{"num_hidden_layers": 8, "hidden_size": 768, "num_attention_heads": 6, "num_key_value_heads": 6, "head_dim": 128, "intermediate_size": 3072, "vocab_size": 16384, "hidden_act": "gelu", "norm": "layernorm", "norm_place": "pre", "norm_eps": 1e-05, "positions": "learned", "qk_norm": false, "attn_scale": 0.0884, "bias": "none", "tie_word_embeddings": true, "parallel_block": false, "init": "normal", "init_std_qkv": 0.0227, "init_std_o": 0.00569, "init_std_up": 0.0227, "init_std_down": 0.00569, "optimizer": "soap_variant", "learning_rate": 0.00224, "beta1": 0.95, "beta2": 0.95, "weight_decay": 0.072, "lr_head": 0.0045, "warmup_steps": 200, "schedule": "wsd", "decay_fraction": 0.733, "decay_shape": "linear", "final_lr_fraction": 0.02, "batch_tokens": [65536, 131072, 196608], "max_seq_len": 1024, "doc_mask": true, "train_tokens": 625000000, "max_steps": 4771, "dataset": "wikipedia_en"}
Each number is 500 + 50 x the weight over its row's rms, rounded and kept within 0 to 999. Layers, rows and columns count from 0. Numbers have three digits each. The size before them is the row's rms in percent of the matrix's.

# down: layer 2 MLP down (transposed), 3072x768, rms 0.0919, rows 514-582, columns 0-95
# up: layer 2 MLP up, 3072x768, rms 0.0921, rows 515-583, columns 0-95
down514 107:499476572623454480463461587488533530512527547524489520519460528475530532429483468489458576520486432410470543476543546473426542416449565425571580483506525563481456505470531483531460572397500619445500499536511543493429479536541511436425467522470422525547451511540473572483499420437534511522
up515 106:473482450520441414459514476509506484489512496442460523452625491566368540460490547562565476518552505442470618528513562518439470424510496470540450558566466456518482436543514575412557585570580533497465587506448498443499507540509537509411479420538432494508469487457461584522465459450500478490
down515 100:521414440502406490466491510381533602512447594509485488418476406504432489376398562414555517414447510456442504548391450584586507537439523526528429462464502479536505526521454523484512520457427450533558481506370465461495501478424473451504525488472398333626632568512537603557503501519483457505
up516 100:429521576529547492465521472396414410506547448515431471414534434464622465469575475601601519453494482520528435510510455461478534551512539418487480457532511550525555432511486477398444590551445511459511487517476446515602419464453611467518466540498468463564496491564470545470509523520485486514
down516 095:571418441554490519501518499495469542501520504573560556512424443446480498513433578412553528468458540559518519507466569474561500516523549534430498497449472576477515494565493481464449477535490473441476385417519453426507410477465558487578476544532492514547524512525475513596530558458588512400
up517 106:499529451452419564527442422523551513466567532628460478517529529496424439526478479565533582446462474439583604530514411435443535534507552462522426410378488447478459529543469565459536483533528524415522518489433491500516551605494448552456538498523521481493512528416522472515508612524456523551
down517 097:489504588437594534561403501458409516595501577531445489483576434504482546435593448585511537557514474492467408471436477545539488531536563449515531434479467492516554532505513518502590581557548500525523501489535450483485467495533471495461499650554469560487589414545540521480450521446583508534
up518 102:433563498478459524434476479487457625553578395516456456602475491424520535397433514490445515570454638516513574471443507387497476547470442518413439530555485522530521541528407449399473597508457444559481425488508495444459510388514447493534467469441458489383395524474487556534585509477542540457
down518 105:430460553533385528507539524457512487522474505540480487553476508460411537490583351545478505471497499483462491552486482458473434505488586477522483441508483542568492465463496546442516583536551380540524467491475522445491538560417422486425524552536521571534591611488507473495467507520505474529
up519 103:556469561415507410533494473545435524488597514560573445521526436441559499430409529591475453553467555545539421442586461359515464534503545472543413571596499550435543570461550529510514509413435447437375549493562461475511519413517449492602430517489561454459502514528511508461419505434626486486
down519 107:567454502538522513496551447440423483465507517462515515595431471505498534491442441587564581521511513509487471438549411511629506460490466487485539496426534481577480499501527538515518459499523467467512490552534382572546469537563474509579504512518513565551475543457420489613530445552597504474
up520 105:574531610524537440442540556519498526457409544645387470543529506470485557444539504403518525550472545598537525516446514415545520404561501525473584405527459442512462504604482454562543479468507490494484489435539516495448525503505422504521516484571442540508483396614509531453479459559508447564
down520 096:548519448478452520507530443542507438508463436507516430479407467515500485412580581545434457467472459589533480479481436477500461499506585533544530523388530532622493480517463434432575474509504565521445442480505497508499553518380511473535519422530528463395640601483538570533571360444484661441
up521 108:473489470551562533514391515483491446587563483449469402503445418584462548545517538452474515563526512539526493576502553448524473542506545435589500591478511552510474459564484495576590543458457459529586512497475494522496463428416445595543455528473532537555505501347399524440547533586447530515
down521 112:488529486567435550516516524478490504462454462517454478478482500453408558581506522472519478480508535530526516476398490400528458525624423374513452500530488498404478500485648460452439541536555521585464556449504552468421507435522500511463582505554532568469536562565495513520523491536484508533
up522 096:547487399512454503444479572482448550487541539532439585424475452529407452509585575534556455469562483490530481481495551525470484459503506500459458532420467458512496524582564443450559467427434381525499461544494356475562457558480442431526544551398465519568539474544533487546566514506487523496
down522 096:514558488483482493535631490483441509541485456475511475502404403510510484562529471506483398571551500539655575462498455463472431501461483526526481450402567424496443519450456465525499471468485445410518442463489435473453507474498530562457519435543555582626464487483383472556475489515459521557
up523 094:485520496417443539531495516421497410462506525474520511525453496520540482523542437484491505559550475583493610442472468491498470507415578576602526526565505478610453456536529451527528442450491559496560594477459456556557533589554476446541528498479407522528563561474436518514444505485357484525
down523 100:588504515611571491577602526495572515538584446530531443475459404504463466480557520470468488468485500469473504518535462479426460485555442551533484588423562506545485467461424469536572505502565566432465535429594476490477559495429464510443487480421479539545489560512611473431508435516498517462
up524 102:489479455492525495402449449499552513563462442438577502495515452473542427500578466540520515479457466489431475406546483546553548466500490522459514465539562536524475524461503438561479540451519432511536497481536462522535498547473477503513530479498402449460550575372528497544413474504585552431
down524 100:451571497567418507536403522579527495488470512546500532505439469541356513537440513507538413453467484581540562474541551472507441462440519553461471523519423452536512520416495459514532522386510429513543440479486510395561528491497514542503554496542475486541551466428509454511514580585496477560
up525 096:556529556504532400530576450519525521502414471501456460581477483384409470537588499524434577491567479577515495547563523452488499524514531449493470466482513569488479484421585527547518561577452464488486462511506547464506610405449497499469510482517531476475484421508624533484463522474530443617
down525 095:444560461496571563509487496547515539498564469512579462478465537426515567488482510557515474485373478540488525498493433495459487465525360519530543480533413535463502544524524475466593474516501546452520476601542453486453430540518493543519542461527425498546477490507432527517555497560532511497
up526 110:585515461402482481424415482456557533493546541524494459486427522505485503532497522523495516484436398516491478477517472467470531612542444507525470489496550469473488520484565544527454555530512459583480517416475473469455534493517477488476482472515541533508474505499564463512475519361379511641
down526 110:505447434494580442560467573494504543521607482530460518444463561494526464638433522567539504484506502483503534461517414503498550467481430358432527501439552466531548544500554460479454550595507570393548582584449453543433559442507486512564416486515535524548451563560466420547462467569436444530
up527 093:466476497478600528471510511503516495466529484509456429493511389509584460442574450543560522545440455518598508471508451435497521455591549499557496530513491499502483560450457467566535546530466477587550486570535516516521456485504498557546537474417545356532597518488463557406429511578507521522
down527 095:473485479487608505529508541411531492510484508479489508439426432527494462448498579512506482425446520550534508467467483486477510373504568535502476513412536513507488421470451511482519496480596489473401502469551509491510494525432400544502518488365551468465438502553426457481507551574454473482
up528 101:572494470459502510532467537634603443470522514649449481484550456505524442495451528506442500618497400534499513522472588513424451536588407461551427504504552471455426429488509517493532474472545423524488486491408577576506467464448492446465391446549644602371553517461497444464500494486526508568
down528 094:586546501482511521474550460480545527560453459491468519533446534616548475501399558529560483526603557473535497545497560446485559548492490488359461550503533483431531532500517565616539470593471451529470522438563476516464535526547538526527559511521550503537575521505445466471478504524438404501
up529 103:586492510449498490431437496445400572466469511426447496411534516450551400482407476418525497506509505529562543596491461458505544591492556518513557470569506505465501530529512413555520547539568533509571449538567472551381399486542532524498542446495427540452441460543529548577458467522500520400
down529 100:507484474530486500494547562535549522533456553543437557466458513443382546553471517452537416483474480482468474489482496526453481445445514498534524543579554520434364473443489420471377555451391454465454448536549465504532536456569477486444492525564544422519446389545448522436506520519555503516
up530 097:497427423471492553463395478482417458564521533536594584503552472481507525470515522451483528559507486523567545487481532494468456511512547451492491461540416484546540499481476510451517469553442458458563455483415527574595422467446539457488448476464500504543536441493529512519563504445551437480
down530 096:495550493501507521491390565431516573410592469476494517494472441476446497383488531462462567515483526555528531513495409481471527598474581524480407531486542481512609530536519482424450413496500464476481464501521516543548540521489577456484530429471419442506534550506516478397547458410514581450
up531 109:443507445583449544422596490515533586534486523422479449543444566530451529486556445434458380542463520529558469565439460475426477504448517593492492469481571587493539603548459441493627556569536524537485544502481448429414463426507488513523495509508493612571446504414471503494404493501589574503
down531 106:440603530523411528459449570520527517512585386531517417449487458519484527558478514608521539516530504421451455531567499448444429451430490460561569459516540522546515489515511520491428444463472476441463442499507508478430520501469486505412452572548519524534456491448504414550537490523505474459
up532 095:523524597385575580542469411490446548476438449529435542450477471568395467456477610521534598360460579493542511470531452527530455537489417476445393497464493527507499473461499577549500464493533526484456511569527545518492532437464533442562560451486551462461512552571462618452449494516483472471
down532 096:543470536558523513474467561502498572515453415523581585494484481415558532565429449462531417554508504489476499517464501486400540467428546375531490518550509490532502432498468488437582517476451528498476550508518565482571479485557430503484467512591587557506593511528578489551523529410567491407
up533 104:485415476567496495469526421495512513496467542533502539495518478479490507536510463520514549508547424510471568518522472453431476507484523573529551440501589551459483458392439521420499531403524412452443522537564487471594397506444475460529450526404468553559556465576506556481546535505532415481
down533 102:512454507524569540551566400526442473497532444450462516531516543506578536544615487505548548540448530526445488452505536442553477555533537529510516544527515497487457486462502538421470523517536519458553462500506481593476472465445485491488509472476518452493528519454486567493420439496517505566
up534 105:487457522511465541503423519579498415501530484485487550529500476540481513625531498578568531452528523474540533473503479524451540474497519549472557580504446457527516610566556486483444496426463543482499486566506492501558437501573543445541565540463480547528528507497451512477482503396602550475
down534 101:462408400484499569539449490521434482518524343588443470511435474527431528547463555467433457448619546508420474465496522538369549528501511465464474487529453463468476491486448464526502497473550451544565473493478468533503506359567507410495457476393432530531547522486459497515516468465512520492
up535 101:412533512533478484384538458465491471429515465530476517347465449481444497428515491467517466449514468460505468488611483554534447579461483474487454495451528577499469508527493464519451525524488512559481564497560510529489574494527510540523484497544480431562486513482419482497532457391492497510
down535 105:553535443464474511516526545487500538626608487510404529389515530488480432490494521494480467533601551500473419489464463530512534499582472572472472594519472507503531439401531516488489432475511524464412454519499446519499584489525445493543496563521435526343439430389568506499441581504410515487
up536 110:509431515550536498537588490577436486520496576479413523517547508540432461526493477472492455373554489545465506515472415454511488565516500529420516515519431560454474615436539531504419495571459480548460511552508466525485459475525616460460547573535497532429474500480617508470484515541385464535
down536 111:463503424528444518484551495540523502387515533411459510566511488553323401470448521551530583455461463509494484538474433510446516474529493529517536467609507439552543501517566501516478581485521490593559438576489415619556538506484535547468473538435434544482509456519451481502549576520485563554
up537 101:461492562457497604474496489483411463471544432490531473451541447458494405429392570522524535574521513565539440524465503530523562482513552527479531506547458450517592440508524569495447506466548552416444462523532604511431386534589507525534487504551524539555453517542521475513462546535557507518
down537 105:429515531457587532503537494566482495498487457435543614439502513474492456479462537562552539509422435489529490528506474463544426515582510489515498558519514552517498506396510507500451532561531604618543498529502457527466457489535536421443430615593531461472512505435393546481505448474547441566
up538 112:381493475436466497344465549401418495464562527468458440532567437497417500495531441470518397430565510525507434560551510455497478583415546503461466433450422537453457545522566529550504475480458532438503503461459358482420458517464496479504458426451386511516556602556451509501410534491474497517
down538 116:548518557571472486518432490455432538503447564484606501478500498571550445467439512461539493499632483417500490440454536540437512464569548480507435450451586564570514456477448528491545403452473453466486445440516507487578500578563566444504537507551568594469583407523445523539477504530443473544
up539 099:573525482550464572443516527463415496561516537581575547508562465501452480461531577482608488615516546514514436560491528510503547552445553593536599495492512562506483486484546609457459526445610498530521513582539567611510489505491457531497430480532470549367484594422431419562450482489552519615
down539 102:486495524496501447528576554505546592512537419632499540507530483574542582471504579518576464458510428487483498508533387446529411560454388483546463518537542571618469434472512514487569498498516510499509498488482520445481546500473548473405528512535507509516526515484502510470466465518632489505
up540 096:426466477511441534472486554527473605544451445457489410558545456504387535708533556433430527568554443489619486446525515443510467513466511490552526481447567400458473455479469399475460545569462425459557486526538517537500404490636612586510395435590558465431501473541485491499500474500518477432
down540 094:486568515423534520541524528540500565433432520538459481451505517484469503469532564461523504581461476466482531526545512511541505452445482455455576497463607558477465525428408421610508411460489554525550507501423523506550514480403500533441530440431533539400493505534526494520578555556535554530
up541 098:465523484530491522457492572454515529556545476520448407498445653462560398544560492499384477488530530523421429563600497472449463615445502530507514545480493497464567570414552463487580510591491564497555455460488412505534534581516542476541490454484550446466530517570570456526560523564503422492
down541 102:622451486576458505467472488531592435527528557480529507475488482463498502563510537487471469528487540461523619535429550581528569461616472508579461439601523547515515522468467570410500524431492500537497466567506491545477393555554468550512495535565471443456536490518472496570462531425519432493
up542 104:402464467523405534564498534476486480483462545373463512494446557567524478528470536436540446532598491398419499435457470431527550499449554466496472464480465518538564563475524490462430504548472413407435510624550541513461514579483460494527428407423460572488525498508533532469467556476488460499
down542 105:447476475439458553505439522533444512468617604529543499443457548574442534445560511432428477530557430505574454482556511448509476539502497543475495514418461523532518557472411495558577503560483574479481511530497524556408470563459522475509500480452439411483444459513530512535474484479522534503
up543 102:473505447585493461468466513509462509515633461472513471537607535562539528556464541534516523458524438468411489546537444483560469503470532482552596504461544495524544501452475442422536542459473501479533482480496441559491499506508564512519489467561422424452453507557492517455504526511490509548
down543 097:480490597496473424467513563472510458501542496341469541593442479520503475506546401602481569517529542515466416551434489460401457466558498511509434400434446478493514512515528572457489454556530567473478534449534471441447534536543505501419534551497511451563521463537456496522484546459539485471
up544 098:556509448347409457540376435540576596556462478490505416540544567551424452471470478450455457521505443474547439561467511530515435425488469442459542405533460506542507571493552491509402535471412503518477504461483450539453461443528501521386487603478449477542494514499502442414536509516534568537
down544 098:547493465499489534599573490452493466500490544547509426571469494424535442471529567435528493470495444467439413617483482531494482427439477449488432531494443497474551399511484502461463500512407488497476479553538489481565550627498447543509417497531518492558468580520579529531479525517496586446
up545 093:436579546468465445573515460592524475569600466577544501569477515519526473497615490447506401554482480579505529508537516655498492317498530531450493428546517455578460433523426537473519498513589492592578597494457536461551510451489491536478575471541414512554503552449443480508500515530478506475
down545 095:461505527456537398506574526459550578434517524503448546551432533572430450439619488607433553509475545517432481559507562561519532445546460490486593454439495541557493542481481491590471467502501475453542541564517555423510505573408467474439514457554503536489439508473551478578408462456405543522
up546 096:515446494525539523432516423519448444497471501502445554495584488441487560496540517452453517501523558414404467481514456421543439422547497537623543458496562560482463447477427419519505528519589459465571516460440472433553474516507608473460486473578484405555437440418521482505497611468513562519
down546 100:471530524494470546577495542485499555388441497570536459531490553559444477493443503481470416471445503502547387488499498485592528455568459536453567485459529536459430510515527478398475466522467433439525550409435527475464549447567563542474492460577491474522473465574543458574563542417507585496
up547 106:424598585448476555541435544485520481432531563538592476466443517488559478539494550475488449470507465528474521505382504459530469566554518612486480474510482502516560450582471428469571459549449575513530576495505466458406543467475492547496541555499498435574514584478503544452480503578503443444
down547 109:534517433401526408434515415493417525528458515555501464473457471487505477525514464590616504518539455437465436443485488580612477449502565539515480529503445440424610497481530488392412549502469515456486508407431427510521444463450435503546484486523475480581530526449531554400624569513395538560
up548 118:514448509535486434462425425539528469558502404496537549397540571462609488465509539484473474573549475605500542581506524495559495490482584448488465600519556504571520552492503531546519425506446434407550606451481478412537516574462541454502541513500563599518540557572495530482490468548469455489
down548 112:494500516543488448460488487525470539509434502535565520448526504571496524543518503506535540540496518515500554425527457463623483561488435463570456458453545525520527563505417461555550588527449406572494513432483599499483478493525502437562553446379463603468506497454553495499518581566475535496
up549 103:559488468470558506550534536525463475477508454467535479490534621525384433496530502519474526443524580544551536398536623485471418496561512549500546456528574488581437532437540455571479561481503524528532503409492489533537504466473577502596555582607517527533479446489452512454491555510543468478
down549 106:534473577489495458517477471521538518481448453409486614393537537547476552466479519399507424540599438528537500464418502442529474538525579514441507562536518494418502414470552475411589529423547525589575459419498481475441532561490480527543604467499431546531417441531482591476498469498566459468
up550 093:548501538460581525525472515502451546539457437519510510498488450489496470548463517529517513562428494549540465504583515519391561479507594412534594510479533528462465581464480495511551474479543525565501507571518507536500460532578487396602513482477437496507501419433531491576529513550444512456
down550 095:484481471447458477542521561503544481515516464573490461531521472544619518465466416502486402395560452486500552468500504540577533482408422490486538486519477551533489440558531504503539539459563462360493564477530458417566524594524505552536440426498458543548478477566498443515546471500521534628
up551 099:428533442567544420602559495615466470565437558496434425371566517478612559598518508497488501487534564497535431492466573528550505524494544413568463464459515377513525476404423522523638513524335509610519429427483500429486512561453424498425453520528549469466477525520486515429455516566424475535
down551 093:514559438542444557509474539454475552551539489452541576474452570535608407558491416550513592558530544503503513442368555444546513513503587522550494596456595444491589448541585444597501486544395498490520429533536402490453518516465506551430538570536438476552506545484507530542474503441582510503
up552 099:486449455446510541571416478412456559489548464450553479422406473472609522557407538464481483503536512497478536446525517573492498551520455490514519463559509510572533400559549574520481462588579545567506501564546572496472466551548452526516373487391414442535469558526450536538476506632539531514
down552 099:444537475567530435422557503547548509552462412550494471525504432492440481477486450566571525481473482467476492529425531440430538537480482447526428511369519460466398480473453465508516497539493544490549480523515513579567540477490454457515615483639495593495524517455582539535563546507504535466
up553 101:471447555513547555466447480532449579419593465507502480495454487523473509510423470533538451544499464405457475385382452550539499520501555507496497445493590489470504520565545503478507503405511513541514436519453547491512497368461491427529419477548507581589556484480534568434537491593541498474
down553 101:515597465500549522481465455660481484551355574523471498548387520446554541418603445425485536486531520507353485445429472548486530539494419508462548415496536545412473491474398479421557560540368459444492504513503537390520548403479604426514511465468482612475603514480430525485384557544426482489
up554 102:613466505444527545404491502488477510446511533400442516450548576454535601424488615507481497502449563470594497503559440519522549510496546553496467459453516557405456670480535477516536521551438460482633450500557507525519509464564436469493486520446470516548548537473456479525594540467452481534
down554 108:574439521518518471398440585513416449560497531497406480514521512349499491445490580505536549468461552513477487550596475425447421517484536484521568505478499392345497577522424501585535553533567486463541493457423472540478474484516426441435452483553514577427542537542472468494553556509514520485
up555 104:454471447522594519519364542626558537484560465510562514430557555467463510570520464575484563404507439407453485492531592528450515412437561482494474494531452490530469453477469529553453437483488386454468407511528550512527556502451534478538411556493443523509508530481429513461535524437536464506
down555 098:408506523465550507498518495498510467524497411504478580499419460544521544553393434449460460559597525429490477428509476427644511431513391459462513464458495545590489473466413506473502526480487555504573470555576514536468529551529479417541622433461508390506469509543548435485458508470496521406
up556 094:533520532437538441498435535469508430513516550478593478445537520419471553492435529544571492567523623555576571514517457476519546519502374536491585485589585523508431482484493521594394496470544538527416466370446475566509475435493473523498479548436415478551481503545399552436472461475507502505
down556 099:547473475433522504495441515531464540505514463500417490468547600628445515456463543538505515479440521481520437534570539535485476507530497583476487470498419437442484542394579459418555453422498579483587553539473467357457443522424524510506452380586490480533487491439504407475524490428416530476
up557 096:496459473398542463529482509549649544497495651436461454408542430544423568591603502534589531545528498527433470502484511483545367594512673392547549524585495484572523554467480476472464558570394428557491490540510495566588529601447486533416524479513464567604468553492457483461520573552491525605
down557 097:421539527535452501498522501456563528463521507517481481508424472462468577545464507486458484533504417562553534528551462564558497550434539539525473554387459462556495574414467485483497542461445487531560494527546449535509454459481478492484513510490520522494462553468519509430556557517586497514
up558 095:433500489556405546442517538514534499458448502501455443510516490473478571484475605548472550549431456573566520507571533507442441495536506487546403516484549467501524547518511494493538473495496603469448461483463457550505544532506486507476459534579538478485391450580595477556488520497510495391
down558 095:448456448470491468450540552578556483580527385452548450463396554478524553491429520421489457482498507602551471478414473503526516527572545528474558451507424528490488507426476515553556530516567447505534549482509497489520448549500560424526533571543466482494505469484605447587501533413493475564
up559 093:519429405536408514507497505572540545529520444528552546564500556472378537480528405522478438517515520441476481496485473478467524521560542521518462473514484529518511613541378440522436508482537468573525504521506478551555554508542574489537415491556481478466518467482516505453456383455528454600
down559 095:578486528509499479513545481415420491513549536502398488497539634484513496508547498410463520522489433450554513483499518433491469457504426514586532516483454470480435558485562494455380484529519537475516533525464467492453463446423551599414531477501589546538504548509619454502578561534480586459
up560 110:511370548426521507499454484518527569421479496504571479533564562474351419522486494505478515423482444566466468477483506505461521528448485452517488412492474529432433499465509467532459512561475430478504560463466460488521542529576437523561532517500451445431474611526586434537412530501540580465
down560 100:547513502461542464474462511445490438546557426579592422545541516479453531592517479532515503444459543563474575494561612554394543473538425469588509450404470503565533546500528483494490538582498506530494484452504475516577551516494530538436536498401411599562402517630472490588492516475491530470
up561 094:484468486420487443463513501444474534524480427554518500462518496558588456591435508479438539489461412513557467492455477490605514498525597547527493544512438473504470506509382446481462498418566513509501538534494598649459516493460439428574482516565378429394412436413508528545556475481504526478
down561 096:462551459537456517504508539483508472519486655509400456522569467559469572408463521400539557568501548479495453545418574464512395460535399516527485507521430451526547521532530538487536476515565461435549517447504534497577519569481484540528607622462587426470523498548555519386468446547468484471
up562 100:499519455563454461458448475492517565516475529533497437490475427510475539531505457561518538550502389504356518540457452453542519519505581526475534480503509500560395518499522433589519422463563443523561530513470616520574479473493493531498445513536493501563405508544429537527463414497515551541
down562 102:496515518515556565513520439485427495426441555423468468475549482492592543629474572501596565524510533441360530537561585495455481437543543443518503483504602537444439561478512453441579522495459565477456550568473554441536451511551501513483481470544445489441449482536558599522481508483413553494
up563 093:458470535480514534516491490457466515505499469487485484409570474563410541560594468471424385526571501491537478526515443443522462484561542519541529519440536510522570404471492535514432505569438541545439539564523398445458576475434516525530508518584493510521508480503571489447481531588488501449
down563 096:404567612523515577562526475384569413497484458461604587537458590505463538482571567509538508527522466528621534551562479564526435542563536494506513503525402448471429468500485538494521417478505547448447460587455492462530500440519515493586460592561600504487463542547470482492406496542544471496
up564 110:559490536441581508485481517485474533523593380444546481487522526524499558531580506472501478484437499486508428456562490478528519603500482502481557449512389497434628528513499485522422509490500548548489457511527470429519515519428489433384404529393483528449471511455596465536579547577464501526
down564 105:464518550532472518491538460454471528531467530463505509515428535563602525563455530446573437522562470532397411439553506564481534462480491465527560485526565520504518531480498440627520478542451518538590465454519581602460484460400512473540612481443496411502602526514487481510543414496429510571
up565 105:503483611497498582457615512581419482535525529448521618461487576598464468430528533481618511466465519605561485419567451484578521465486536445529491459445489530531533489475493507442465552441506492536500455519480499536427559541515540504499467463513402476455464496487563457540479501477467510563
down565 108:503522484495473562493499538502547517536577421513423589552535436601489496435464453507518518497534561607462548429487375370550438493463570603533567487510392469476415481455554532484461495470489478416473461526455453500507616548408497409443423466400493586502495534489484391449486475490431374444
up566 097:523431512530494528517478529567545459451514508514545533463490418504571557509473512531499402557522538451448558478534507484583504528516516597521537498575556464507444496528520509388428562578432566518497545455495502452432543469448417524554531496523489391401499537549544510438467398506430469500
down566 102:569485438464393468561564516511368549486480588472519397491460455494492586516583435461417524517497476446546471447495438615454402524493485473462434551543544554572459558498450520492516589489602517552523483454451585462580635510589428435532559485528402617573557442486440549521473599493535506551
up567 098:442498625508496515523537507468495536501486562411527554471539541532467508549484514531439504570502480422546522423477528361427488443578400482479435546427528550475504564466538495538494577438554491537563559431509466522520466377545483518497542569517539514545459430523447590548510468524550500511
down567 097:395463497473495395445492504495416483460502471448562531531493538490469558442564496500442615437532576500430549443556530456439497566466473500451501532472538561503476513576560449384475439530565551477487500514495549518525492518447550448456470448504519508460580485535546517461489462457440423442
up568 093:546395492478480624570516542448523453516510427518524507488502494517509506459454569481412499464500547467429495404527550510432470461543527472494581477486487452391472391506507466429476462353540474481515459579449497436522545553495551511481472548426474643510621542466504503543633497482523539518
down568 088:509596578546482495560480551541428506519505502485492556615425501528478422526482519520473555493526458495528490624533588427544491564422471529528527453473572514559546445479434541461484492565496582543434516452499463481476469525554449556544558458536457483499477471506381462439454520513529581456
up569 095:553482511511452396495488572536534514474531460419365550430442458471517521487419511549495478493479511514504557607424451407510464508490571468515482493567429524428514538562436500502473520528408443518541479447419480492426530548478503476385522522507412449514436357517471513517491383538525510466
down569 093:607525416489487449516587463505381520617549550413478504419459487492476561500394455545461476533525450491519453485485502452443521515453582591523498483576537449509499497497513523530489535486423515503573563518560543592493512491474390459427550471548408458487514540480601466396478520565469542520
up570 103:513407392481432580451447483463537459477488471491536486499480489428552497443514486581443514564481509505480437481469560485477499492477544445506435479536530375451588530470552533503499530537484543527477440475461500576415444536467447493490462447376474459542518498427512507455501476567501517446
down570 111:536442512513468543503549498488456539415523506489498512486546441525580517475492497505483500386537432504562462463445486478506565577542554537492526538411544475444523498485498440471486553568543522469548564502519602435570453400494533489477504549457510461491510399486462445518438500477523598474
up571 108:545332474455431494485507489453416511555471584516561582578496332485564424557465472445533490518510585487618544543484417447489431507566520549459470453549414472565466480459510512521542515508492427515383483535554441536554562505481493619485504468541521550598500414520517469525501447524441468490
down571 105:514534474413431480537509460583514613534470494502582507503492460434379431464530450461458485527534559513558482442552469479466486440555584510488506604497532408524460553568578426445538557540483478546562493370492545528498468523535480545503554556423380570541576439497567475461546502470418475466
up572 100:510425524559515545496557543489527407520480548514448596520492501549504476403431543372519483564517529590520469458427479555560380583550525498501485524478463537510625540450489540413390472508453443479517521539495396514534597541542476585476569513481598562483608483559584532480535542593563508476
down572 096:508438502525513550534488414473573456466540414487552438495546485372490491473493482552389567473511567477525588561468588532519484428482572443504474491559604564462511484540482457570559479428425475446488415493574522386536528398501499391515459476551505563463476471478442432525573502423443464486
up573 112:512555505422534592455439459525405585509462495513513497462524460541524528519449465498578432535523507489555485523439495420518541459450534431456476510545532611468447541493465631419444491479393460587405429530468462494519532555523462443474526461565509507506474608447504427518417533554489566491
down573 110:557452556515527566543576425514428476599564572469501560480545550428520610559525417428439491473530534501487516600483570531440495528525472519527550462522542479485498490518448511492496504483370515501395563453580461510542460501579463505452566549473551584625533525575472475437621494406449474557
up574 098:491554508560534514606506429568482472428486589479464533507469645524537469555481575449501480489524429505535495479449458504603444523458554427593459468495404590511545512462474435509536465547519602541452541496507486543404473403514526721547534528537516512513475464520628548424505469464489487501
down574 101:571549470407480459517551464512561493498512483539518464450456589546503539557457513542554476591541395448341546481450474454398443563512479557566563535518517489486499486541482470426517480437500465545438391533510447475577403544488489603542539567488486462492613530509483545449541591472390470419
up575 100:503468503470558472546462437500499464562429472502528546497533473551517530466520450479539501475480494471411482528497474436488534386464493528450499495544502427490495570543584430547560541535484584516466599499393541522500476424612485550434520521553572551511519537557591499442545488562466453572
down575 098:554530534592488543466472596468440461505518510451520504527460444499512496519653574558515436414521497570575459508492530476432467529454519551460477578475505524463618582484415541473478497431619551540509547557474523529545530506534523543467410521457588544571476402458438436561528507461453491410
up576 098:528489495543528526572526507455479523518376492467486432509494548545453520516508550459505461522463550514504473493523486524513470476490514566552476462523463435406591545525391543540505546481517452553612454476504535449519440462483496463501444610561462485527387434427531534494492516451530490553
down576 105:476539542481489541466630513537517496521533471521504522617518516408462485478469463560553474438561587481540505509539501520495543572472545424554509474625459444520403443587535461518454538476492512448519530501493523522465453524453513475486419540452502532524551455553452451487531618565482583496
up577 108:557465592520534460537497460483577581410464489472480496509487479444424434521528495566445474525418399407453514550610518545484503564550515497564511450412563435492502523464448497493405403482480509540455480553587471447512509457494500484501449471584459550579560501490469484528490612449535482522
down577 102:477560468495512586430466504544515480541392567565525592511515541560512543511519527524433569577550528532503604454528541451521465472465553394535520540515496473508510454454574509420474443529572531555537552440498502451505572492544465453422427519525433494443446551535461513510626406431425515472
up578 094:525465455452497446454538412486546548600495533576517483482442490480471506566498539608526541448423476437507513473535456461519521488554578533436567437494496505594523536586423461441516542488473497496486472532516500570528503486566484554492490429439436542470539514512498442539590480438491455431
down578 093:465539525450451499457511576611520547566594514502517526455533416514458548472512593531482548549472483440522522493550458456507560528561600505392517523506567520512478456472489532496489471488503518535458538568453438602405479534467500589462548481387530413541513462431487448416514469553554543553
up579 095:524460471475583578445511446529474479492510550468509530544502503476484418503502467428676577495513452577456440479499485481504492453572469497508397562495490499470560475510530457529407471526541507527517480555473443532479522457544509457520651473458509451438531508466462481556527531477387424499
down579 105:497534502412519475540526539507532457561580499457404527533483476479419589535490466503432548556438512525576467546474497537586478525509524549445539483510534461462502620572535511528573490552405430435510567387366486525542433313434476450466496517462486464488488504492584454484472454471536463454
up580 106:454550490527485463484559413616534510489588482461530441525492475463471446472580458540545498502480542474514481533497496408532563514424511509459544500517458477463504551495440545477482510524510466548468462441573522549583493569515511477511453550400573557413466523495529498435468424478395526467
down580 109:479376473600549453526527526557513397428471475513457531494480493490499492549514514559484514568502532426490485523486511416497571505469431683453546500543463508464543524519446539521526440495480460558530479503574566513505469560453464533488501427492541472488484473579445458504433416478478371538
up581 094:482469467595529554533520447475454475513534457532607533477500381544582482435451508482430564464526502487632532452476510440482462432564622461481606546481494475473562592469482462571557490435490457500513498384414521494415431511488491424474571512513460629555436400415608538556535540589416451492
down581 098:532526620456480520474466496516511534476511505430494447573493548414541528452537526458604496514515491527513562537522455535572509482424480484365469413560594399531478505598512439541625528521428524460585557503427538441479487560564492474550449440572584478497467557591459569495490547517483430464
up582 095:550468495447487555540464487538389529535446538466445445443450507520567537491457552470419500489412428536481466494469398496544445492543532503568446498438576489573474490619507512462442517557427523442445459511462517557501543549424536449444522471494469498517558476471486528483473494488476517529
down582 102:597533491530502542545431380448465450565516500505392440431534382416553439518565504426491459533474486621486476567566429468456496493492637497468457507533422501368498408578482397591507539525515434457510407491602400488481582545473525508490601503485546476550517488437542459519509443481424515608
up583 100:532384517505442494524626504549462447546497555486390509544583471445490487472510458474471460498457528482567491469551493498528490460453536379563521452567484479481448477533391493567522497406450410538491570427474485524487518541450424443571511498582520462525462526464538404593553544542503482516